From a checkpoint of a small transformer trained on Wikipedia: LayerNorm before each block.
Each number is 200 + 40 x the weight over its row's rms, rounded and kept within 0 to 999. Layers, rows and columns count from 0. The size before them is the row's rms in percent of the matrix's.

# down: layer 9 MLP down (transposed), 896x224, rms 0.114, rows 569-583, columns 112-223
# up: layer 9 MLP up, 896x224, rms 0.116, rows 570-583, columns 112-223
down569,100,218,222,184,216,155,210,132,262,137,191,146,208,175,100,217,173,204,158,209,235,196,183,176,179,197,189,253,202,236,247,137,238,206,206,285,187,287,207,193,125,229,187,207,193,222,298,220,236,124,249,267,281,272,278,162,166,167,166,155,222,236,238,173,181,206,209,180,244,256,250,221,175,156,192,184,181,189,213,161,163,227,123,126,205,255,190,266,170,241,107,229,134,231,252,142,177,139,180,156,204,175,147,220,112,175,108,178,203,157,174,235,201
up570,092,147,231,203,173,278,167,208,180,146,225,198,208,167,169,173,213,169,188,251,228,205,234,230,105,205,207,164,225,192,219,190,177,217,196,221,203,279,186,213,114,197,223,217,237,261,257,198,231,168,260,150,198,153,270,201,266,177,134,221,188,202,211,219,245,194,214,200,185,167,209,201,250,209,224,214,189,117,209,176,177,231,179,268,186,308,263,212,175,272,217,203,278,229,239,164,215,159,182,301,220,230,267,193,199,234,247,220,201,109,198,197,165
down570,100,254,250,207,196,180,202,158,162,236,268,170,214,263,212,193,204,253,232,225,187,209,131,230,212,199,184,241,160,217,245,190,146,216,213,258,156,245,239,139,213,208,221,198,229,206,170,154,240,223,173,268,240,202,230,178,262,258,208,293,176,215,226,182,237,105,123,87,203,204,254,109,196,240,148,171,128,238,256,205,241,189,178,261,178,192,208,194,178,197,257,164,250,163,146,179,207,173,173,211,96,223,220,188,191,198,206,171,161,139,120,212,160
up571,100,196,184,144,214,208,210,236,202,201,207,234,232,205,159,181,173,200,208,153,205,232,250,219,189,186,184,236,265,204,152,244,277,151,202,208,178,211,142,177,229,235,238,201,123,147,170,182,226,283,257,279,190,257,212,155,208,194,183,205,165,156,200,124,262,179,187,206,223,142,228,192,192,227,157,109,198,188,159,242,181,239,222,140,168,233,298,204,169,171,207,123,161,166,208,167,201,162,243,217,161,201,258,207,199,226,241,181,246,214,151,217,162
down571,100,284,172,267,202,170,213,213,162,252,169,231,264,227,216,207,154,192,169,265,200,248,253,188,177,171,270,203,245,171,208,251,206,206,188,321,262,164,208,213,148,228,181,181,176,223,241,266,231,229,215,166,216,201,227,211,114,163,149,205,187,206,179,184,92,200,214,170,211,224,147,236,223,171,165,192,189,193,125,187,119,134,153,167,235,140,153,213,217,158,187,196,250,250,195,255,186,187,220,225,190,238,263,176,199,195,262,230,165,265,171,163,193
up572,092,174,266,210,223,167,226,276,204,177,171,180,224,140,153,144,179,193,240,133,232,215,216,181,189,171,196,137,158,252,195,230,215,156,170,200,187,138,134,187,211,182,150,221,258,194,160,154,178,264,256,255,228,297,247,138,219,207,176,161,219,170,190,204,166,216,206,236,164,238,188,92,218,170,274,187,281,129,182,233,229,247,256,212,211,204,255,213,167,159,192,187,173,233,209,233,146,170,195,249,219,224,109,244,180,201,190,251,163,183,154,161,172
down572,094,223,232,145,215,230,212,188,195,150,208,245,269,236,198,180,231,248,251,235,171,229,213,201,189,238,137,163,240,255,270,143,189,119,224,176,159,265,170,299,238,258,298,201,243,161,187,173,198,146,137,200,219,166,132,186,192,255,195,256,254,177,259,163,177,186,185,217,210,277,200,229,184,171,185,185,251,45,240,251,231,201,258,179,175,190,214,208,209,189,226,153,172,182,235,222,234,197,227,228,209,260,198,178,239,188,155,197,208,135,156,269,209
up573,099,207,149,267,190,215,152,205,192,243,194,162,188,245,208,169,226,230,231,174,166,196,152,250,228,203,184,242,144,222,129,246,231,243,202,132,247,161,178,145,186,195,157,237,167,234,110,160,167,247,286,237,242,165,290,294,236,219,173,234,195,253,180,235,167,209,158,163,144,226,209,202,190,129,194,201,192,167,136,197,172,242,191,268,308,231,205,181,184,248,235,159,196,201,137,141,182,251,209,223,128,159,273,237,200,199,222,316,216,206,156,183,112
down573,098,173,193,234,187,138,229,193,178,170,238,268,237,201,147,212,175,225,229,172,150,149,212,217,162,157,193,208,98,195,290,130,262,177,244,240,205,148,257,259,156,173,179,192,240,134,181,223,207,226,216,195,241,216,235,179,229,205,152,235,198,179,180,193,249,213,182,240,207,129,249,198,227,227,158,222,251,162,174,226,207,175,175,214,108,241,242,227,238,292,203,207,133,229,199,185,97,197,143,231,233,168,199,190,158,179,181,231,218,211,193,204,113
up574,098,224,224,226,172,114,159,199,145,180,192,224,264,199,138,263,229,229,265,179,198,141,198,258,239,122,182,137,258,161,227,200,238,208,209,227,169,224,168,183,224,200,230,231,156,235,219,222,218,180,218,178,152,195,145,174,175,194,203,177,202,236,252,176,287,222,179,205,215,198,240,161,216,225,130,216,187,255,166,178,236,156,137,174,136,208,232,124,165,219,203,126,211,205,159,177,286,239,121,150,208,212,198,185,243,168,169,219,198,202,231,212,226
down574,097,189,171,165,174,178,182,174,280,188,146,198,185,232,196,229,257,140,185,231,175,143,220,164,207,263,267,193,268,142,206,271,306,309,205,170,177,163,165,210,155,185,217,225,222,232,259,128,168,190,222,206,214,196,172,181,197,226,148,262,246,181,191,234,215,247,295,177,171,264,249,203,196,228,221,206,183,120,267,233,219,190,234,156,191,252,224,147,187,160,197,259,219,183,170,219,170,231,216,182,140,210,162,204,257,235,177,230,199,217,223,205,162
up575,092,166,178,214,195,75,190,175,205,196,205,211,171,185,241,152,138,140,187,245,160,235,257,230,192,244,184,182,145,158,236,275,220,229,155,187,187,222,185,153,156,288,140,166,254,191,229,199,143,218,139,239,216,207,191,230,270,224,192,193,159,173,192,193,226,221,183,295,214,241,202,186,250,208,84,358,217,189,189,185,200,239,215,198,232,252,188,189,176,192,155,242,204,197,225,171,179,250,244,166,206,209,223,209,231,167,211,189,200,172,165,211,184
down575,085,171,165,206,214,188,287,132,249,163,152,236,189,194,166,222,174,258,215,222,213,214,159,251,192,114,159,226,279,192,170,274,211,198,220,158,229,200,182,232,200,176,241,281,155,172,149,217,222,285,227,161,184,107,189,270,232,154,201,187,190,162,231,182,174,247,106,199,254,119,182,157,245,150,161,222,180,91,220,183,261,194,204,262,211,208,174,229,210,148,178,203,212,114,214,170,194,146,193,208,141,162,183,184,185,194,194,181,245,216,226,239,179
up576,109,202,181,178,146,182,222,231,195,214,229,184,240,142,160,175,159,245,206,225,231,202,255,193,143,179,171,189,212,196,174,170,192,148,179,162,227,151,163,165,194,302,162,143,256,249,86,198,227,182,181,136,225,182,167,228,204,174,222,269,160,145,214,291,248,200,214,198,181,260,225,170,184,221,207,209,215,234,191,218,192,175,169,248,265,281,212,248,188,230,186,173,191,170,139,288,137,105,132,184,189,123,181,170,202,207,275,272,274,195,243,243,267
down576,103,188,200,239,236,186,223,218,212,247,219,206,247,191,139,187,231,204,234,216,187,144,249,166,159,174,250,128,209,156,200,207,272,203,275,154,195,171,175,228,216,164,204,176,177,183,201,261,193,156,179,181,173,264,192,221,241,241,170,183,245,125,213,258,206,173,147,238,118,215,185,215,199,172,247,198,182,254,238,229,255,184,146,217,231,163,160,205,218,152,183,152,287,209,211,192,168,257,228,199,249,162,227,135,243,211,253,286,237,170,251,214,231
up577,095,177,186,197,254,267,113,167,174,104,259,158,206,139,181,152,163,178,185,244,252,186,243,219,117,243,221,155,174,251,181,199,186,191,196,121,183,161,191,280,213,172,189,255,227,133,173,241,173,279,203,194,309,203,235,260,216,118,227,212,129,199,198,203,204,184,129,245,191,223,168,253,167,185,194,230,314,234,225,241,201,196,225,273,223,191,227,209,196,142,175,255,253,212,205,200,181,190,234,226,198,198,203,185,211,201,315,160,197,174,193,141,200
down577,102,227,266,198,178,185,193,217,291,236,167,149,164,180,165,178,184,236,133,184,158,200,217,173,228,169,176,186,142,207,271,164,165,214,143,252,253,184,158,220,199,220,171,225,188,212,150,166,240,138,126,242,228,214,201,147,118,203,203,109,274,164,239,299,115,272,178,213,196,232,256,233,221,249,183,210,194,127,213,141,208,228,196,261,215,151,210,251,203,194,235,158,186,251,198,165,200,169,259,162,235,159,173,178,128,120,221,203,200,190,218,231,207
up578,118,248,245,172,268,182,185,203,190,219,212,205,157,168,212,194,154,192,238,132,204,237,269,173,235,189,244,198,186,150,163,185,153,203,252,140,235,216,183,166,278,233,221,194,201,197,249,204,214,171,235,203,215,197,250,159,213,118,158,174,215,246,208,163,279,168,197,213,151,133,232,113,179,214,243,200,139,177,228,307,203,219,204,236,149,155,174,200,160,217,247,216,239,158,166,158,185,212,173,175,178,277,200,127,266,164,238,152,147,207,236,251,223
down578,121,173,242,180,239,181,227,248,193,225,234,229,248,102,207,212,271,211,202,175,234,183,174,153,233,187,153,160,191,216,140,194,206,218,189,257,192,232,216,186,246,169,196,188,236,156,213,200,172,209,264,158,112,133,319,211,153,98,233,160,228,186,206,151,284,154,217,178,194,184,295,202,247,239,253,250,185,215,166,212,240,173,233,249,222,105,232,156,200,172,215,250,236,159,271,169,193,201,141,165,179,188,239,267,207,139,237,177,203,162,249,296,250
up579,106,197,207,161,162,183,275,135,207,263,169,190,166,228,256,142,184,183,218,182,243,167,256,128,205,163,137,158,243,216,144,163,211,222,206,102,224,246,222,203,186,105,207,250,171,203,202,190,265,285,249,177,237,239,293,178,217,283,219,233,186,232,223,126,158,251,185,182,213,220,165,177,226,238,212,249,248,212,196,202,190,217,210,181,199,251,114,250,217,195,164,252,204,153,182,185,182,128,128,209,208,234,128,181,150,220,209,288,228,212,236,168,147
down579,092,197,299,187,212,239,145,193,213,212,220,229,221,183,175,231,208,241,142,247,206,168,245,237,159,172,277,208,178,221,181,305,163,162,142,163,152,186,202,243,242,198,178,261,202,118,154,180,190,234,184,281,189,274,228,194,180,165,180,203,180,282,212,189,201,292,196,191,189,166,202,169,187,153,235,149,165,283,227,205,233,187,229,209,229,156,183,194,174,272,189,222,231,195,167,218,246,190,214,170,117,168,185,218,208,180,230,167,286,269,206,203,235
up580,101,195,117,159,204,180,151,203,186,148,242,163,184,156,173,212,207,170,266,182,249,231,195,170,195,151,199,212,205,237,187,187,148,205,150,178,244,257,109,177,238,257,198,186,164,201,171,216,136,198,204,147,196,285,124,171,155,217,162,219,141,150,142,233,261,183,255,175,206,227,113,163,201,278,192,209,180,147,130,253,202,171,237,205,160,303,185,223,264,193,257,161,159,225,182,178,308,249,215,262,200,204,225,198,221,157,135,178,196,157,141,233,82
down580,104,209,244,146,191,177,250,209,202,155,217,161,219,225,211,271,221,139,269,211,258,194,187,126,189,194,222,198,178,171,180,200,163,164,199,163,220,200,177,239,315,178,204,212,146,244,262,153,89,226,246,187,158,228,200,225,258,130,189,228,201,131,223,142,211,174,198,200,197,160,298,223,160,212,213,269,263,187,195,171,206,187,147,132,203,282,227,243,155,194,231,280,180,166,225,261,228,198,231,231,237,170,172,154,238,157,196,153,223,151,233,142,207
up581,109,258,229,165,292,215,203,208,171,156,195,193,127,220,305,184,183,154,183,174,211,205,244,234,211,216,162,189,193,195,229,163,160,226,177,196,225,251,154,221,168,169,182,184,168,206,171,109,196,183,268,174,223,142,245,245,181,144,160,157,147,219,130,202,200,206,218,178,211,233,152,240,192,199,221,181,298,255,261,242,292,253,208,200,245,164,161,224,252,157,277,188,231,154,238,190,123,257,159,259,136,162,276,195,154,164,155,200,173,169,214,148,228
down581,106,196,194,219,144,135,203,183,189,228,235,175,131,251,281,187,157,166,163,227,174,194,157,145,136,202,244,247,183,160,260,212,246,162,111,190,212,225,223,193,134,175,273,206,188,240,254,208,221,167,145,250,197,158,196,125,131,264,150,149,166,134,170,140,181,202,159,203,133,213,214,199,224,203,194,217,245,112,226,171,169,239,150,242,271,231,172,193,278,201,228,224,215,86,192,150,226,172,128,130,209,211,311,182,148,228,166,244,203,207,157,199,193
up582,096,240,180,126,214,215,129,168,166,234,96,178,194,200,193,259,226,196,197,142,145,210,269,271,253,191,241,197,193,158,128,255,238,238,229,177,244,164,245,219,201,211,194,218,198,229,222,280,239,150,241,206,159,181,230,197,175,222,169,174,192,168,238,165,132,253,158,179,217,237,109,221,185,198,178,243,218,178,248,121,177,116,218,156,167,193,176,236,219,173,153,212,213,214,245,139,220,219,252,252,250,164,217,207,174,257,218,206,211,108,236,146,184
down582,098,119,258,222,184,266,213,222,233,205,211,160,227,260,212,158,174,277,185,196,209,156,239,197,156,207,209,213,200,284,272,213,156,173,99,227,177,244,194,210,203,144,179,183,177,99,215,180,186,175,166,255,204,229,159,161,227,143,225,221,236,114,196,301,217,238,175,201,183,146,199,199,207,198,273,155,194,186,189,201,219,226,247,246,239,211,306,169,203,162,160,211,176,312,318,240,202,166,212,189,200,260,144,157,210,185,172,203,200,182,196,282,224
up583,105,209,282,180,148,255,187,137,233,137,215,255,223,188,197,231,223,191,165,242,148,232,273,246,210,230,253,207,209,198,193,233,194,186,216,230,243,164,239,152,144,253,137,168,191,208,192,199,197,199,216,206,216,266,200,185,117,182,248,244,133,195,282,172,239,182,153,168,186,156,218,205,187,196,190,283,221,137,200,130,209,220,200,208,226,202,209,207,261,210,254,176,177,219,204,173,204,210,182,222,178,202,209,217,198,223,171,152,213,101,202,187,238
down583,104,233,189,197,159,160,242,186,207,171,290,176,212,212,243,152,230,211,231,180,191,129,159,182,147,290,186,166,252,250,38,150,188,110,151,169,189,286,216,175,251,158,165,245,248,178,213,188,205,252,188,218,190,156,151,152,257,172,167,109,229,177,167,230,273,241,259,146,285,200,216,152,282,197,228,203,263,207,168,229,192,183,221,245,240,223,170,220,241,232,200,177,216,230,235,194,203,200,238,165,198,129,202,210,199,227,201,163,178,270,127,220,179